Part of a small language model's weights: 31.7M parameters.
Each number is 500 + 25 x the weight over its row's rms, rounded and kept within 0 to 999. Layers, rows and columns count from 0. Numbers have three digits each. The size before them is the row's rms in percent of the matrix's.

# layer 7 MLP up, 1344x448, rms 0.112, rows 308-432, columns 112-223
096:518541484510496481498487542507519547513492522468517545493530513519476527570486497502546504486490467489520551508514523483486529490512504504517474501490515490543462510485477535511530490487524524500522475516508510505478473509510515519468456476494470516514519501496480514500493508537496481488519474493505505504486526472577445499440506571467
117:524546461543514489500488501491469472525548495494468511495557465517548479559527486498519519508437481469486526513498514529497493527508504506495527510496477486436461540517530488483499485511490503507512499466488501488486474471529503498480471544530467514530547505503466485486484453526467524539510491474465489493544543470507529479507501530459
095:496520487480497493491494490516504545492544493460488520522480537472497471473482503481504515504490450489517495501504483493517503514484474513501457510552476513514474496519519517496405501531536509542513534482508521527472535519463513426503474498525494458495495474539512472481512554496490529478503519472490511472498507500488550482494504493520
099:490475477482471484499518510516475517533488496490493527531497507491509501483512479511506473502506474470528534443457492432501478523500464483496467485496507536517487500480470500468475473515537516466481488488502524491486470496561512512543499505506428522497486482521514508512489550522501471501460515500521482508493477471475490492507503469525
091:470458494511507466484529532495537477528501531501562492494521518514523504507515504479450508494512498498526500509486482486479484524497457462498510541476498503470517489512458497485518465541480536499482480499475527532530496530535454475478536520515489515490546500516477519541511463505511508515498492528528493503518535439504488510478544479519
095:541548483489518470510513471508495466506518486541487443423499538507492477494521514536474488501494493473482492509520437523520492476517497555492545518524464455510532545470481522499482475556512502503528473466535493490505527491509518486492520497509464473491489493466485477520455505489499464520496481524482526514502500495527506471445493549512
102:495484509511483509472509507480489490480547476496573470554532513554499508468473501497463506473513494507517474494457539453482491541539497482495477527570488481504450490508500499467474521504511502498487461483527446492490534494528471504490523529498522481498531476539457518482488487507517498467519532502459501496486524545479460483512491469496
092:539501500474480510517470496502535519486508519429527495506504533472481479522490529504446500514484482492490456513535520474484474519490485499542482494520510496516503501488479482467504515465486507538510515529534489474496485505496519465489530465511514499473495504548511502514519515491484491513495476467474499494473511524463491508469491555502
091:469499502446500480502462510522509494489519462522516484491500506491531498521472516482520461480517510479507518536560460493491485543489538502511504492481533523504512495475542518496527506513490490505516531531479472505514495498495454477468522489482456501520504500482504470447527509489492501496517551482448477483515527504491527476482486536480
102:491542510484527558499523498560503456491491454490471463492516439500524476529471501536439508528525500482537464507482508480497503494493480486493474536528499475495496498525482489550533531522474479481511524503442525494483490519462447474487538478520530462514521477529470463477534491520513508484523447507441471517483512546519505464494521473511
101:516483516520497482469511471472519518527486523520517507500489508485514495551496508503504504521526491477474509472480506530498484517496454510562495484531470506476491527488482447469488465509499485503505470502470520466517530461524523514506520444466489497456448537485496501489547521473537491517548485516495533444448509462536506496478473458494
111:505497500511489509545507482505506465486471521476512515448460510553493496495504506490518501522504471453516484504505475487482505549497512538494523520500506531493518463488478525518521522528455493470544489549505525498503490475450515459517491441508523490530499505494515513511492473541512469481505506471488537474457504517500536520479483506445
071:557499525534486513512511483485508519494513459426513469523511461490488524453511490509427517501460523521498496502467452513545505534495507520490504484479511521497524552482507496452510519487514523513480482487482480505493516516489464502516494505494520490465493492501492466541510451462502510530486489486486480508481477508503501480500489510478
094:516499477518522502560487553517461488507551512531470496445484504525480489497491480523471516507511508506543470482516497544496442489466454463490524527464514501500500486505497520506493541484500493491460521521495517486504515496513525549489451535549511572482529501487550478491504497516505488529534481510476530497491486499465475486495534511481
103:522550537521489474465494509467502483501489472531544465506518485480491549493489490564522532542482523508490518473503508491513522515547529489448502506517515481435589501472499520510503522494489474518487520497501513491517432495479507483507512497496518481509524512447533484490493522488496496475481477497507498491520471505510503498527513491508
094:539539523524488535497484463492495546500481469520549430507486488508483479514489479526494497509464482521531481472502495460480496496478540510473470502482471498503512498530531514552538553505519515506524555487476527498510474520498483464537536487507457484476488516490476481443521516488476526513503495466465506533506499507498476568461527512448
110:504541480500508487527484526508482488467498491528533488487519498522491472520475473464497467510511530511531508504510470494482508499463483499499482490562480506532509486525511509528517503485519470529507532494502498517519520503509496477514506511520506512436522484492461486503507468542525489487476544499544497485460514550492527514500534487509
097:526490527502519493523505479545469486492495499531535466528511479534469548511495492523493480504503532506495502521523433478496543493482461502499538509495526495453519482521504525575482497476523509546470516506481449517544486511508494462494493564517502480519484489515528475528488505497503506489527481496438515522496509495527540535546469512500
097:484469513492534506494528496453488485455522498522457480475471456539517459489524491516492508455518485484520573505539536526512521488493495494465450567498490512511502534563489483536502514478499512506473471476505485473511517536475482476472515497509493527525477539493544519529503499498522521521512550471529514470492493519481470497480462513495
106:513484503467493479512449520457511462519493510483523450471493502515459505465491518529449513505530543513546459440504513550480498488485495519502486486535498480499494530509526480494444491542512498493505532545490510520542495426479492516473499503489484522516515522486524502525477472514488513510510529528451505523469521527512481497514490498550
106:492507508501534488464461509531496510504499463505555463515529530481495529464490520505524453494499470458541504498462461501481490493524479477491479538487513479477514499517464502487497514495484506465498577465515426479557505469464498468531537484566483519473498499542512502504441430493524533513467544504480491526495492490505525477467480522472
116:459558468520495485464484480490487462541541516487499510489495518552512480576521491481517474501441499471468501475496476545519514481498541549479532525528529479545487446523489531523476487554528471495479504510525490493477495485502507523435499504511506493543477546540472565504513466500493494460486472468495522472525499535484502490497526486490
104:518469521503500525479486435529494471468516498503511482489489479465473484506471511502507505522510477517529563491471513511536509497465466482499517513483525490533475483540507492481461515489516457514480527487498502509507463553494489512523504507484516520475521491482480538468488503495475499472479488506518509514530536467484503528475547542536
107:481436544503540562450539516469519514522521518569487456475491475569494476485482556499497513477498514535486508505535494539500516479455498501508501528499489472485502531494542516469511493466523496504530521487552537481533496535492495558507545550476520498493557496497485493515493516480490478496541516471513505511507488527523481534492527478480
095:501496487483532495496522478508508521512496530531480507458482487513520517490553564489489534489512477488518465526476541506473466463471509512467516519504528496547515497488447499491493514504491496535494490486510475477478518509516502511502523530540480488489526494562521469502512504568467476491474535523501463491469524516508526470503497543489
097:495462510506502495509456488473499479500474511531503507505499521548501483495521504473493508472478502551519466479505479482523550529497538436502510501511541492488531446488501506548504464498491490484532494503529454492505455484530467511493484512551534512506482487506486473520494515494494466497522467490537453443512505521477504512489493510522
099:481527469462524464488535512504521500484465475514478516470489539520472528499469502475514450475508439500479505516498484541513502504522473578552458493484463495557499484486556507506476508576483493491501480502546498491517523508567486531509481472480478503517481503503529549496507477517482488538484520488482515492481517511508495470516492447491
097:513496503470489533531500453459426483509478519451473498494514510510500479512476481554480501527508547484498502488522523489541484523539462458522472440513545465503548473477486477520458535488515512509476533486513486479510532492532502487472505511504490506487502515479478491515458531520468516443509475484504513522531513543514504549452493494501
088:504542520519499455485479477530504482499518474492499509478487523473516533516560507500459477521513438477502509465481455553574549497519520476531482521534474498501470534479518521526497455519502518491443524462519493519505476527494513461510486484488506494526502474500544475459523514509515535506488499484497520453488522472490505509490500486495
088:481500485478523523510533482502536521498514477491486481489514505519496499518488513521504483598538532479517509463437541437512548497454511462505503496486478476477515503500469468487460538562496474474519497512456509546519486539487463529474534537458481499476478498504490480510491475509497492472492462489477510489502505512526550506490503500507
122:471480467519488528514484497518442485496500463481477466520481494524513494476485444494507468511497511495501469435519513511502501513494497510521476496483457485479538466464502506466504513439548444509495542486506500500523513526503570456507455463461486462488520509501508485463483505522474502539466562519521499486490498508504496499525496507508
112:523483525491453490478518484492502498486503515508500497498541494552496478534464511491543493480545485533484463506511483501506483481487520517494501511489502485453467496503494496473521484500441464521480477495480470499506509504480511538523479549533558485501503497475515460522507496512492473488474528447527487480476498512466469458522522489545
096:486505526466554514494530497492464515473439499496489514463495510510463484491518543519476495543476487448479481525503492512500464493489484539520491523516548533519494492499485509458430497497531490492483540499554526545484496484512462511497544483491506526477479485500502481505464506503521535478510480533514490488507511479501480530506480492502
103:467516492482511467450499484463468482511462482537483499520496509496474541496504520513488486495539503509495503502485515536467509510463411522533482471551485453493513515494486527485494503500493506516495517483523530482483468498446519534522461498500514497503457491506518499469496514531470524457487497497498528509497525546469511470496513494439
097:500473501468485496500492510493499538535439459508501524503479486497471530485549493484502485516541530534520546477519504532478470498522545582484485489540482526508509523495504490491472495466482497480531566489507518503434502496493459472501521542508456514531468516469502493440503501513467485516512500506509504454492477516464510516489527508497
103:504487535501485563512549494496504511486486506491542497484536535523522498449471467512526470476469508469545552483515492505511497485498499487468545478525527521488527491525517533519442527520464488468514504470498526497499538468538464513479501474462515499502496498503516497490514480526518477491506511415530475531527531498490522511477515524541
105:475505517516504506497502487539503525516501465529475523530551482477493487446494466439476499513458539526505482495486478448489471484528480528484471519557477470486557482528465481518545485502497506466453487509511467515491505499496531483538520481510510493496500513505456468493459521481515475479489464505531468468513524536503523526470505511492
095:485518474499488507480483500536457506529481518484488479531477450482500473499531531486534465468511497541483486523501513503529483464500442450534480535539460524508533499475496528512476499494454510465466492501493486499481474512496528533511501517514523531529541529483480480499486454510440536497538502475544453508496498484487503511537504484518
094:541525470548471499473455522509527514495530519440470516487496477520523492571523493507537550482500424520493492465496464478453470490479492549506491486498492508499468515491557521502485482478504508544510496480475457547456469460497519512496505485505479477528502513508471494508500470540510534493465487489484510486543476485459496507467469496481
088:486506507500566505518485498532515521485478528537501486492504479461429495506519524501535512478478481525485470481499447489553488508489462486560532497491561508491467505553530480465526461528524508485465449614459525504555499514497513460514524474501503513478511488490502490402493474523512466455538487527508531520496482491478529497452554520440
091:480500506494577499507509552501480459484458503519485465464483484476485503503556492506490510495512493491509511511524513473495461513513544529476505517522504519529487475502521507493498428509519492499439525508476529559511453470511513499566524532496513527504461568513499500500460510490504531522478474505461472477500548510512491533485461526431
096:519511477509556544517513507480507507525469503534466497452512503471484496475479488515502523532523548485509513515475541500514499500536509520532483539506512551478519489474488471509504498501495469471496472479493502522501491526474479509499563509552520435516497475509493480497468454510502521523523519500474507535458498510557504520546534522470
096:486528526500495506518497497510506499484463480518470509507523562526505498505534479497517487527465463537512571539576521513473534541493513523513453489497524517522502497477509510503529503493517482480511465528470471487541488529465473491465563480453514505544476520480501487522470553503468494494490527486515492516521519538489495525507529518491
105:510528496472438524529515488518510476494535525458526494533496523472527451516518531490519495504500493505491533482498488509503488483547490546481537505537497516527469519464512512522484518572466501501553525519506476483498538511467520503485475488504505489438491470521486500459481502499503459524499541482518503504510513476511489515508538497484
097:494468499496489489457503465508505498468483476475519478475478518506479473524530509471514532515530499489505480487496531554480507498498529546509530542485480442535515526489550483483502481468534500510558477508455492539555488475500501507524497455538538484507478485457531479496495497499489504474486483519507511452506523493463523487488493550477
101:523534500500495523505444504536503534586498485502516487508559458503570495492490515507503504512480467500513562477474472484493504498486500504509448515485517520520526558495500505480526499522527475473517490483592464505515507479470528465496495464480513504514486481488489496522482529526496515487519507507509476531507503496462493478536472465464
097:537518500468503507492525483486524482489475486461483489529486523535521498534558465522507536489492526502505446474515502520470483515489545508477513482505494531545490517523458547447476550508495495552519535491453476537501513429493491456527502514483516475480481461469539470453506492485514506495549466515524527487458510502498496485523511491554
103:487488476460518518521494531547489529491476530467466520495536520463479513508516485464468457463522494479527518519495516507510493475526481491494514472527523475522488498540460518449485519510474496501470511519504507528487496469484496502488474541470472492484477528487498528517486468502503439517518515492515519510488496514513442471477504523505
100:543450458448509505482489524508522525499528463504485491492519484472526509505508482495529489510555535492504496484515476516524446561522458512536472500491472484497450504523509505494489497527484489527454512488487501494508473522492517482508526531473514516534504567514498490522505514512493504481539468506485501480533454497484509514520510498502
092:497480492498524543510490495537443538524452452467485516515509512528488491504493514503422502474524457572521543531503527499538510488523524476494447496519485507508510451507491511459470514505459516525497489521516503453459540504511497497463518493523415495505470465540494488449502533520504474501524539507490513500503461475527485513518488531492
098:477478504524510507526551458544453527514499488551495494502489522531528494511501451500434505513508493454517526526499533511487484469526509558523523453530474484532468495487525495560518507487552501487525481497493471503491526482487477513505545502477497493538476538523481507482504518502515502545466479503448510455467509557511480501486528505477
095:452472471459490523522522532444531465507495473518534502504496499497478479472525472496484502462455514459527509489504394507500465481499485503519545525502482500505548482483532517484515484457500516591531509505447510477480498508535539509490520537517504473488457486514564529516526465476510478525508525478521467534464547511467453524498496523491
098:524513520497540485547446517507456499492515477493473470528443519529521532479492479511510513482516506499536448471474509521506468501507466504500441537478520523562498516519540530446494510505481506504530518518486470534491535513490463545475460516500518442525518505488558485524488526526527522493513524488525491473440485521521520503515506522507
093:501470485494510565514469505498460510460518523515461504510503517530475534499464518497463490530494510513496459504506505522499408467501498513501507481490496497505502514490533484501511479452522489491498468501568508452468436502495524478452548530539524536480557488514499499530489506515512532466494493494513530537492572528519474491488479570501
088:473560511497494493501484470449504505537465525512503551527487490490541488494534485495542504461513527517504527526488438523524507483486578482539517478512485509502522465506485484511540506496506500512468458479502478503545490493537466527492489495505495510520495483482510508480511488491502504512522483513516508509488487521473503493558516476481
106:525538490509493541512499503497474546539505459503495515491550514508503502531525479544508520520480555470529496497496510471481537452492470518509515508522542512517541485457518513501483489533503507482464525528462526510524523468476483511470517537526468513486553505482505515516514502474474490497483458486511547461547531545482539513499464495538
100:507533523484513476503510487506510478482544485512493512512472531519525519502583503513445515518513497478486470519501532505491527516501491497552469527509524499513481469522526521497534473494470498501448499480550540539478522494455469456491473541535494504470519481494499480534521497508501497526449488517497494504534539495502506533477487557517
093:535515535452529529484496473496492468499465486479509489465527498495504487486432486472475489478511539512476518540513533486495521528510518517486462528477541516495523488463503493568495528534500497536479476481508504499481430489485508482524491502463490490532527544490531466530462450495505499498477506499488497509507515521519476545485520472503
106:500540483518471472497508474515500538502470523513480496483561481507499501546488513474536481547539476513468488478487482504510504505528519517531486477491549483491515511554463549539475480529475482575523441496501466512481494503519492482527513480488508467496499502501561511515464499493499505478515481509519490507519474472534489471479486494536
112:541490533493528468501512483506493503522525476474469455472543514490498483506523466540541484505545513510487508515514501495513514485538464559481508510519449485530533569505501532539465451485512478476461512536525449504534518502455551455543501556499473506495525515512487564541553490519486495493421504500535495454504491517491508502526492502492
079:485497480515492478489516511505490506477495486537491524533481490503456496491457510492495499527469493471461511484521501538544441482481448477525505534491475501503524468546528497474482533472522541517505466504503511520495474486498515490502502485522521488491512511484586487440528472508483485540489532512555451520513531457495490506498524490495
110:465471503528476455498511503505474502520497531519487496527500484520497500508486481471492506526487473505497467494517518515517506476472502490560543497502478419513545550510513476521476530503486500525490451467485543522498476515503466496512517541523488479545496559501495495508520543504505501511496527536488497468507494506502499496497545488521
098:527499477519517479479519516509511496516492504480525491531466463507496504539501499511547529497475491486500458545508504509525532505527484445503483433488533520482482445488478497482502465509495509544502528498506501538508486508455517518500483486526527525506479465501524449540531429487497520494484554510462482496500467527486493507449484473518
097:497479493478524519476489493512507474475497442477543515503505486511488528500518499490514531531478449478493493462516515495498512549530521507496483481482484428557509463511502500500518472461502496476477499479496543484496519510494509519557484501514526500504492508518484519488523506526490453490506513531465501475517520502488512505465491522469
097:486470506479504487512512489523461522482480510476479499485488474493493500512486496494541495507493476486477437530539479499484442474488463465503513517485529504534521500512498528458497527506509504471473468517487512489517528434509507474472455556476504540527505504479517516496475465511513472479483511505501479493486513536487472504520486546487
093:532545509498475494494494522523453536494487493519490498520528485494512460482470515476497433453463503527487509514477534480520480451493509479495482507481529564503545482496504497500525551509519513520514477498541535507514506506509500490490532493528468507511502538517502517474520512503493461486499480464494492488485505530456523479476511529517
094:537468511485490446521478528476494478492550512483457507511452554495498505490507479514472488507531507485496518495546447519505501450590508467516523475519534536511478529471483489486530485518438485503484515483504494538530513503511469503512484490538540521529503518508540508467477508489451511488525502486548466543492491470466503477472494537488
080:491497448477481505464530470512463461482509474538492493513494517535503495473463523499481489478480481492507459529536487487491496543492476488477524482497553444506563473505484484511487517492516491490486482566502496452514499493493477509529493532524469462521524465507499473484503471482514476542523500483512507524509492504490520491521526511494
094:552480487478483517503506481580501456434515522527507530512493522504480513498493502511471490491523493481525487491513509505506525516526468475461516476545488483513467480504498522481472495470475498477542475519514514508532521490484488556479517510525491504478476522500516496512498496505442513468483520509525518477494528533494558464534496475505
096:506520462470501478535517477487517512475512472501532505506477499469495562494509500477501489474508540502474524503494518500518508521474492506550464472518489510506493517528484517478503524477488485482483487490513469527508492480552527466448525479520557523494500466500494482490509506539512515494510514497500515452505512501456506518470503487478
115:529472495526489509515502524498451481529491506557492512488483468506513490486462500514488476493469487504560512505491510527488513547532483504491501493507498474488505482503494514542519511477490465517478502512488475471526484485531530495469494536498524511498470535454493542452455472511470500480512546425480496498520477462496480497496528503498
096:524518547513518521474506469489505485486534503557553443497481529524494530505496476501489488480539434515497475523477464523541533511483478500533514478537505513538464495519465496480461465523536490491570468498512506524473482511492490472490510494507472524510469530542527481495510504507502500449489499511543491493517496494458453489523526516538
105:498526507494518509574471509496500508546517489494579495489504521510449506481471478440525514493490517480486549487485521526507532529483499492526456516496489518534506462511492500502520502498522492518528464494520480566508529431491468473531452492471521542501501512493493520477513519477489469514511519479485521495523511515442485539464537487474
078:490474518502485487502508480468459516475488487508517525517514495525525489506476463481497469491505508514514463506525498505516495545509505515480460474476500494498473496484551521466481539485453497528478491493485473515497550480518520487486501482495501471518478549466513493481509517505474541485448539414517484526513522510492409474468471467471
102:509504490524475552524493496538523537493464513490508481517496491509519490473478507483519497515476451508507541485476481514515513504520467501498504513500508483510486481502519530551496490537495493488471515420529547494484527490501496490505524498495520484402537500500525502502529505527458520498471515495539496486544491471473532491506503434510
097:484547513455471487516465535483489484513495525507488507403520495489496528506530505490485497458519457513499493473488484466507501522497548495474504530507441445538477484456480511486541532469490510490484503514505478509512482462550493524512497510485482516463515534490505568486517499496495487477491517505503498496515491513516502483458507463495
105:558488495479503508512480489483485474470498530507483469459466492510538488503515545504488505503498514516451502505550479482517521530477505494541484516472559501505504465532483493505485460521494505462490501477513499553464552506508526545482525496485482476518495468474508436529500519496506483478532487513486545492475497516510482483491487476503
096:491481495498536477488504466520494500521512474488493487494504468522520522476506518542507487495511508493513506478495468528483543480489515500482484497491487455508475480469467510471515520504532489491486521500496521548530514520509499548532486495505496508496457526517543473509482487497494469543508483461494474541533533559507493497474500504493
111:489524507494516462496487441531545517488498516502543478502463482469554496511525535460517505526511529472501502515520531465481492507485490520475468536490507533489453509483520547449519497494507456516515496532499467476520497540497477482514557526474507533522572474533514540507503466518490489518476515523488495561488454517466474463494520482461
114:498471520488519553497520522496460537526490512519495509500498473461479526467480508509507491490502524507488517478496474494514507521540538514527483481516484509523514521487516516525514544524498509526486549470530519496548494490506507511545514486497500485474484484465485520565482486518513493514470507478501491507533513476461473491496467484471
096:520543500519508513536523518515494477501492474515510522501499497503462467537525514485512509509539461528558505533503506545506458527482507476489569493453478508504468455520497540545518536495517516471539446519516513493492500509489502499505495520457471476543526541514501507517510499495500466470532498508525503488530503534514508494494484522505
094:489464530444514514472452522489530495485478496487505509544527459500509473506513493528474504527510514500496504527522536535516516464495537492474502499507502493522532523484509500492532533495543523520506548517490494469502468492493517450504523476507491545497538498488468483496516519517463538467528506478507500435547498516522492480459547476478
108:521494507531520544474532513509465486480539473545548473492487500520508517492469488437506522456481493513488457512496488529507564498486440539495487519446448498489513525553504522523482485519479509511489488516498480487491515526525510549502499490540508497485541478499521505501514505504513504482475513498544503494502497516524534499533542540502
099:515498477454479465496474492462468495455506503496501492504511521452442487505479474536468523497504476555505499488485503498521482507537487433485482514533465535478527505465491518516493497523483505497460501464494468497565520516520522506520487519507458550533506503483514503464509510499510481543509550516528445518475506516509542518543499521510
104:478520502487495527466525523474488500474512438506486521511524519542555511549504500550503508525497506491511513500494424462504511470507509460472509510529505489489495487504516521513501516480488482490519521490507518500483500496481491530542513487551488525495515491499488528517512498493478435469462506509456506509490490511511524476515482482485
104:470464471468485517507557481512468529505507529510462506469523454506499512538518457516447453485522464492484465442503518474511515536549454480502513485497523517469500524500473520524488513512527459546490483520521503497492435488466497523530488495492519542511510473545544477516503508516486543477528488466543545446521513479524517513502517469454
089:505502524493501505490498481453522529495502503496520515530539516520472485505447495532481513507519490550525538498485528514494493490479498456496486473498473497534549536540497511533543503502493497514519447486476458498524505518534492539488521479517507528537496501517541501461449478518529471519528519519508506482504484460460533500523521515564
094:515506486471492484476466473511478527579506507447470482502479508486449557534511534498491503482521440464558524538506520472478547491489487506520476470519465460505517510539502550440494487512485515534507468491501504496489544513509496494482475534506503499500529502500492509543499461505508483440513560497472508500471503540522485516465516531505
113:493539544487474521502471459470450540474473494493539445518480507564517515485520473498517494488498512473482510521511502536521503559496439499530529520491531523486472480488528505503498500518456493497495579497522510500445487469429468461511528527499466528488562520541514521513517521493475445490501475493505494557529528492459502509478527494474
092:505502476492539475475504458507510500521483498483485480482487503512521493471478478506434471520526509494533494514456456455530476488511487500502481510523502494516528472503488516495526547513484520529522500483518538491527456499517508485538529475502540505465522525477489480515446519534454468485452491470496468508491487497487530506515539510519
116:527519489486498501516547487542429532574526493522496526506501499536538553491479492496443486500498498510530465513464496514508465483509503501516488525483528515538491538497443484482492491494472504500502533486487533508470533473510479445560473522487445462544481460514496497497492480535449479503503545506483474498451484482478515538491501484476
088:496541505490491493483543477460460450547557468514521488476527512520515504475517486509519517515489483510532550552496534458551454527517522537480448513494486513564547505488491529441452521502486503488538466509537524475536518465515484553458498456509493479507465506495486522522493511506489476503474476495512465532489510475517499541497474499476
098:534509510473515486515556496525461467478490504523500518507510500492544532478475498491503492512510577480512503492458512520504479501511486510497508455508484508486513521485564495535470492467538498468473536529501520490491484480522453517503511517510535500464507473491538513518444543519487473501488539478540439486518516528509480489498502525465
112:494484485514514508516502454491476495518476490534499497516486504464468522528555442533484455516497506520505487491503492509505512513430499525506491518520516510473512479511501500468518495458510520464529489528499497468491507459502503484432488504523492483493571510501511505490481538503468480450542493533481507504521514525497512529484538498497
095:517518472544507546514501538531494501524547520515456515514526494523514497519495500503503532529457477496530513493526503501541497487524473508536531490448503485528547514474491507468518492471525482484508501455507500490484552485535466497581530445530481492439488503553500511466500503493534489556497508508499497522520534541519481484526505494510
110:501529481487499484477493486519490477493498491474495513465499485512499537468504497471464490483463494507476531515496447505508515494478501520475464521480520531499497511494495495501485510504510514479498503525517502522572481588480474517492436471506479526517487461481487496491493452507469507502504499515462486511491489499454479475505487511483
094:517492468516524511483521483504486463504490524490477518539515520473512469505478508479540524490511488525532512526460461505499508557503530515498472511525501520502608532575502463568535519498489489500519451486485475489511522505504459479520510512565520512460512510486496479495451485505517519493512511488480517487478467511505464492498484472459
103:526528508505481535467521557489525479510490512479495463472528437491523522508500498450515502511420538491557501495496498509538524510489427553483549441496524467490463502549555490467502481509495497519531517505515510497463533528478470519479521497528467503544509509487521498461492478511502487505510508490534447504486492537502462517522504498517
091:495504502508510502499506458505511539532521435480512451532484547484500547524485521516480523542502491493526562491491498488496513483554490499493483505523508493468494474464456490550508477587521503494511504482542457537458495492516467476487523520485490522482559485506523491514504495522466509486496554486549529441489524488475503508517480463521
112:485500507473457507484476545478502517523501448485483402471512510502518527541474503533521394506513486499539509513506492479510513463492518516499546542477501515525481487512471524507502502501499513486469476504501540516505517451516537499493466526536513490497510516541467514490523516525534521504480522470487463544530498519480540477539528492497
091:470500490469515488506459478510540494457501495482500498493501499491428495505508508493515486529516479477552471524434483451564456527472482486479545500535517489494492482462537478566498499503522543488509455486488505515505495455517497515498507528486503486465483500450511514502487500505505481502456486471550482481493541533468483507539493495505
107:516534526519504511507483472548484522535521495470540475555514508507508494493440551465547470497497525503518506516557491482478533522523512496493502527510516459497475491495525533489521451513489494510497505460470498526501515506482527558531499482500497502467523507499516508469460480500524478529453468454488522520487481475491486526482494477552
103:518484473501555465481502468484459527542522465455504504501550469470503513501528544519476499494534493494473463518518515484549505490473513493506484495530495511503515492511536491518514505479496492505498539517487499525477525474517482520458472499466472484536486454477489475455534522523482503465479522500455517509517555505480542565492524528523
113:499529482486478511562476515502498447518556455476526495486532502512528470489506467519520457490524492513531484507503491512519461486498531536512467521529540446513484453513529504460483493488491471505491486488494553470476531447549488463463493523492490521499531506495505510515507525519534499518483480501502456494508519511515537513508480500518
105:450464514499473484512534487483501513492543543521489476523512450535524529496554468491464485476525436465521510541457447504473485482479487543521502460476486500520542513537512512524480514447467504511524497518520465491485489509500495490487465439542503503506504500513511552520488509514506472501496550475513489464481490517500485497468494514521
100:485504457511530500565475486498444496513531489517518481496552513460522517544493470489524517529511511510508485518513503493472526508555510503465476469474503505491448483510518522509489484516480454501472454532487491461469481491483476474523502508475511483464443529529475535528469463491516522499463517487467498493507529551485524500519487485523
087:476512469489514522504473506515510538480538503509503523450517526490476510487568502518499512514528472502492524498469464506484508503539523513534506492500557492479503517478529534508505476488520521466536504432529494527473466500540510484473527436516490514496476523493508517559481545508501478486452515486544465508545467519530477502526537507506
114:491531437486463517524482500500499509516463521527480508514542516520496459505494483525533487499499513494506462503531488469506491488475502498543530514499484468530484507461479508514463466486513492499497481502493533525474485515511510478504481500537494493491509527519480471474518498505511487506469495480494512478457510486507524507491506472478
101:562520507519515586492517519516467500520505517500495465501513504520539565501475514518485465522503481485493507494519488515525475524493527489531462529488553525502491478496493485498553448469494515511507472488585527509494480518490538483451500482518473526518525481474495486491491479514506512539521530506521505511468478460497487506532487496449
105:497478479484504500500485532492526503484512493457461507492502496474531504510575460474495521535516517483493509486493496484531459494480488483478540476509495536486500511456504505494494489513493474478498487517481514516475482482496541464471483445482441526511505462472502490487486532516502504445502500509444500503492506515492478497504517494460
082:505475467524576465528489497516492555488468528503477494487463507529524514458555479478465487502506517487556487522438492504508506499511508476507530514466551543499460491470495531493447466509551491473536508525559526526517497508492503481476492491516508541516492538482481507493518501525481484509505497517482514451510481494491498560513551470527
096:544525474509548481519521500500459500470494472505480499459491463527512484512485565514517487475483516481471532486463495508471528487503525498513492517493477484490489521491526480481484534470512495515559556546536519508503478529513499514483482482489511471455505481476547484514513509511475519496531456479479529534498493465524517522519524526496
104:514470495469518511470491484457485508523526503541467506507516447488446484498531516464504511487486483458502567499482532495547537511499478512489453571493496553489534479539497526477522495518476481506520519480490494516500497486448507483482499485471485488530502505514489482520500476498495464499491483490509474504521510508479493478501489481513
084:533476461519549495528503480514472489499505502507501494502508520551535509563510488462493505539488506480526486515534500528535471534497479486490508533511492526468499456504503511471465515503490505525466485492537533472504465530520518511543541505491510473539506469488483476522495500496504504506501514433518492502500509472513475453502503500503
116:507509477479467468526507478498511470524521493496496465521478484482545486587538481517480448478515473518516520512471487505498470471506527467530499529516460473484517513480504489515547516511507464507478493470539477520514499505517479550467456525533455490503514535541523460444485467515535488477470542441484509493504501507507507500475500480492
102:505504561491500520516526492524496454491555519465476483518518480478501527476516487491504520516554474500531514501477487521475476552501511504487534473465521529481529436515535530490469481496499504504451478480503491457506495488500472494538499490468517499487481513501514455485516513526520496459457583446504516513493522511478498473506488532477
094:488508522480527531466504495497481506503465483440503482454503480473503495514556489491491485545456459502511499485530526497514453513489517533507499523497512499481519468500494514491496546487525516473529465488531526527466504486486492525492516488494537526522515492506498497506493501529477511506491453467532474490519508524532508571483545466496
102:487535522474511506502500490511441481522529518447551502527504479512499551525443495503469451522491519583497511489512516484540545489512505474516493510502472510508495489506451501489477483487453498513487523505483532494519507482485504483470494535495527550521497543530514531460478513541520519552470505469509507557461537473515516521508513486501
106:508512513499514515523500506463489480568493477481483533496474486508520512473501492487472508539525500501500500459514468480465476478500505487524476460494473506498552484541451530515502492457486516501532522509538490509475463505514518545512495517536519485496484478565511459486431516485471527513495574485525499484506525531483517517519536463486
095:492537525437486515464453472481494466504480445526489522494528526488523515496467460481528513498522560549511486500539532522505512483528494467522484545506496479529504536490455520505481497484500519513516495488505494524509490506482484507502489455463535492452505510451467535481526457496460484478505494514461494517488514483501509512461504509512
099:498492505462537563494517493470512527437493448493542499488489453497475521535523506478537503510511519485515490535503527473526493485511496464498463463473496487509488517493486480489491554484531473558524522489489486463497506439515499477549487438483555522515502487520534535497504487502504468539487471499517462471518525496484527537489485503502
096:512497470479572462492536490492512502502520473524507504532502484485548499460487533451479501520494504555519475496512488479478501521518491518497459488497512474476505484510494504472506533504484497492483519496535507487486478483509550513495501449539494487465528485498522488501464526491535513527489521515424509501458475463513508590512502488484
098:487520508514480501462474477506512515474453532499535472480514493480512526514498521462491497494534428461523449525468476506472518498472548464487467500514505495500486474539476514481470539577479505511528479514495518522488515494468458505458496522519487534552482480497466463513487450492487497518500536516487499542482511481487463514454510526523
084:465531489516493526507532472478487491483504459462479499483493471488531479496495521501486525481491487510494503484521408474533541506485487475488552497467590498513521478503476480497494489545501507546513493526504509485519483529486461524502442473518491491478478504467499494490504470498502507520512532496503509455495467521518468519502510480509
100:496501483468505501468474472485492535487538520547532505496529525463518505527544516490528486488528451453526483517486513436462504480526530481500505532498524504541487490535492503495533493471513467472524517488552483469462505479522483504508496510507491505495475541504501507506509493515513488507486482505479506502515511504575534518471515504509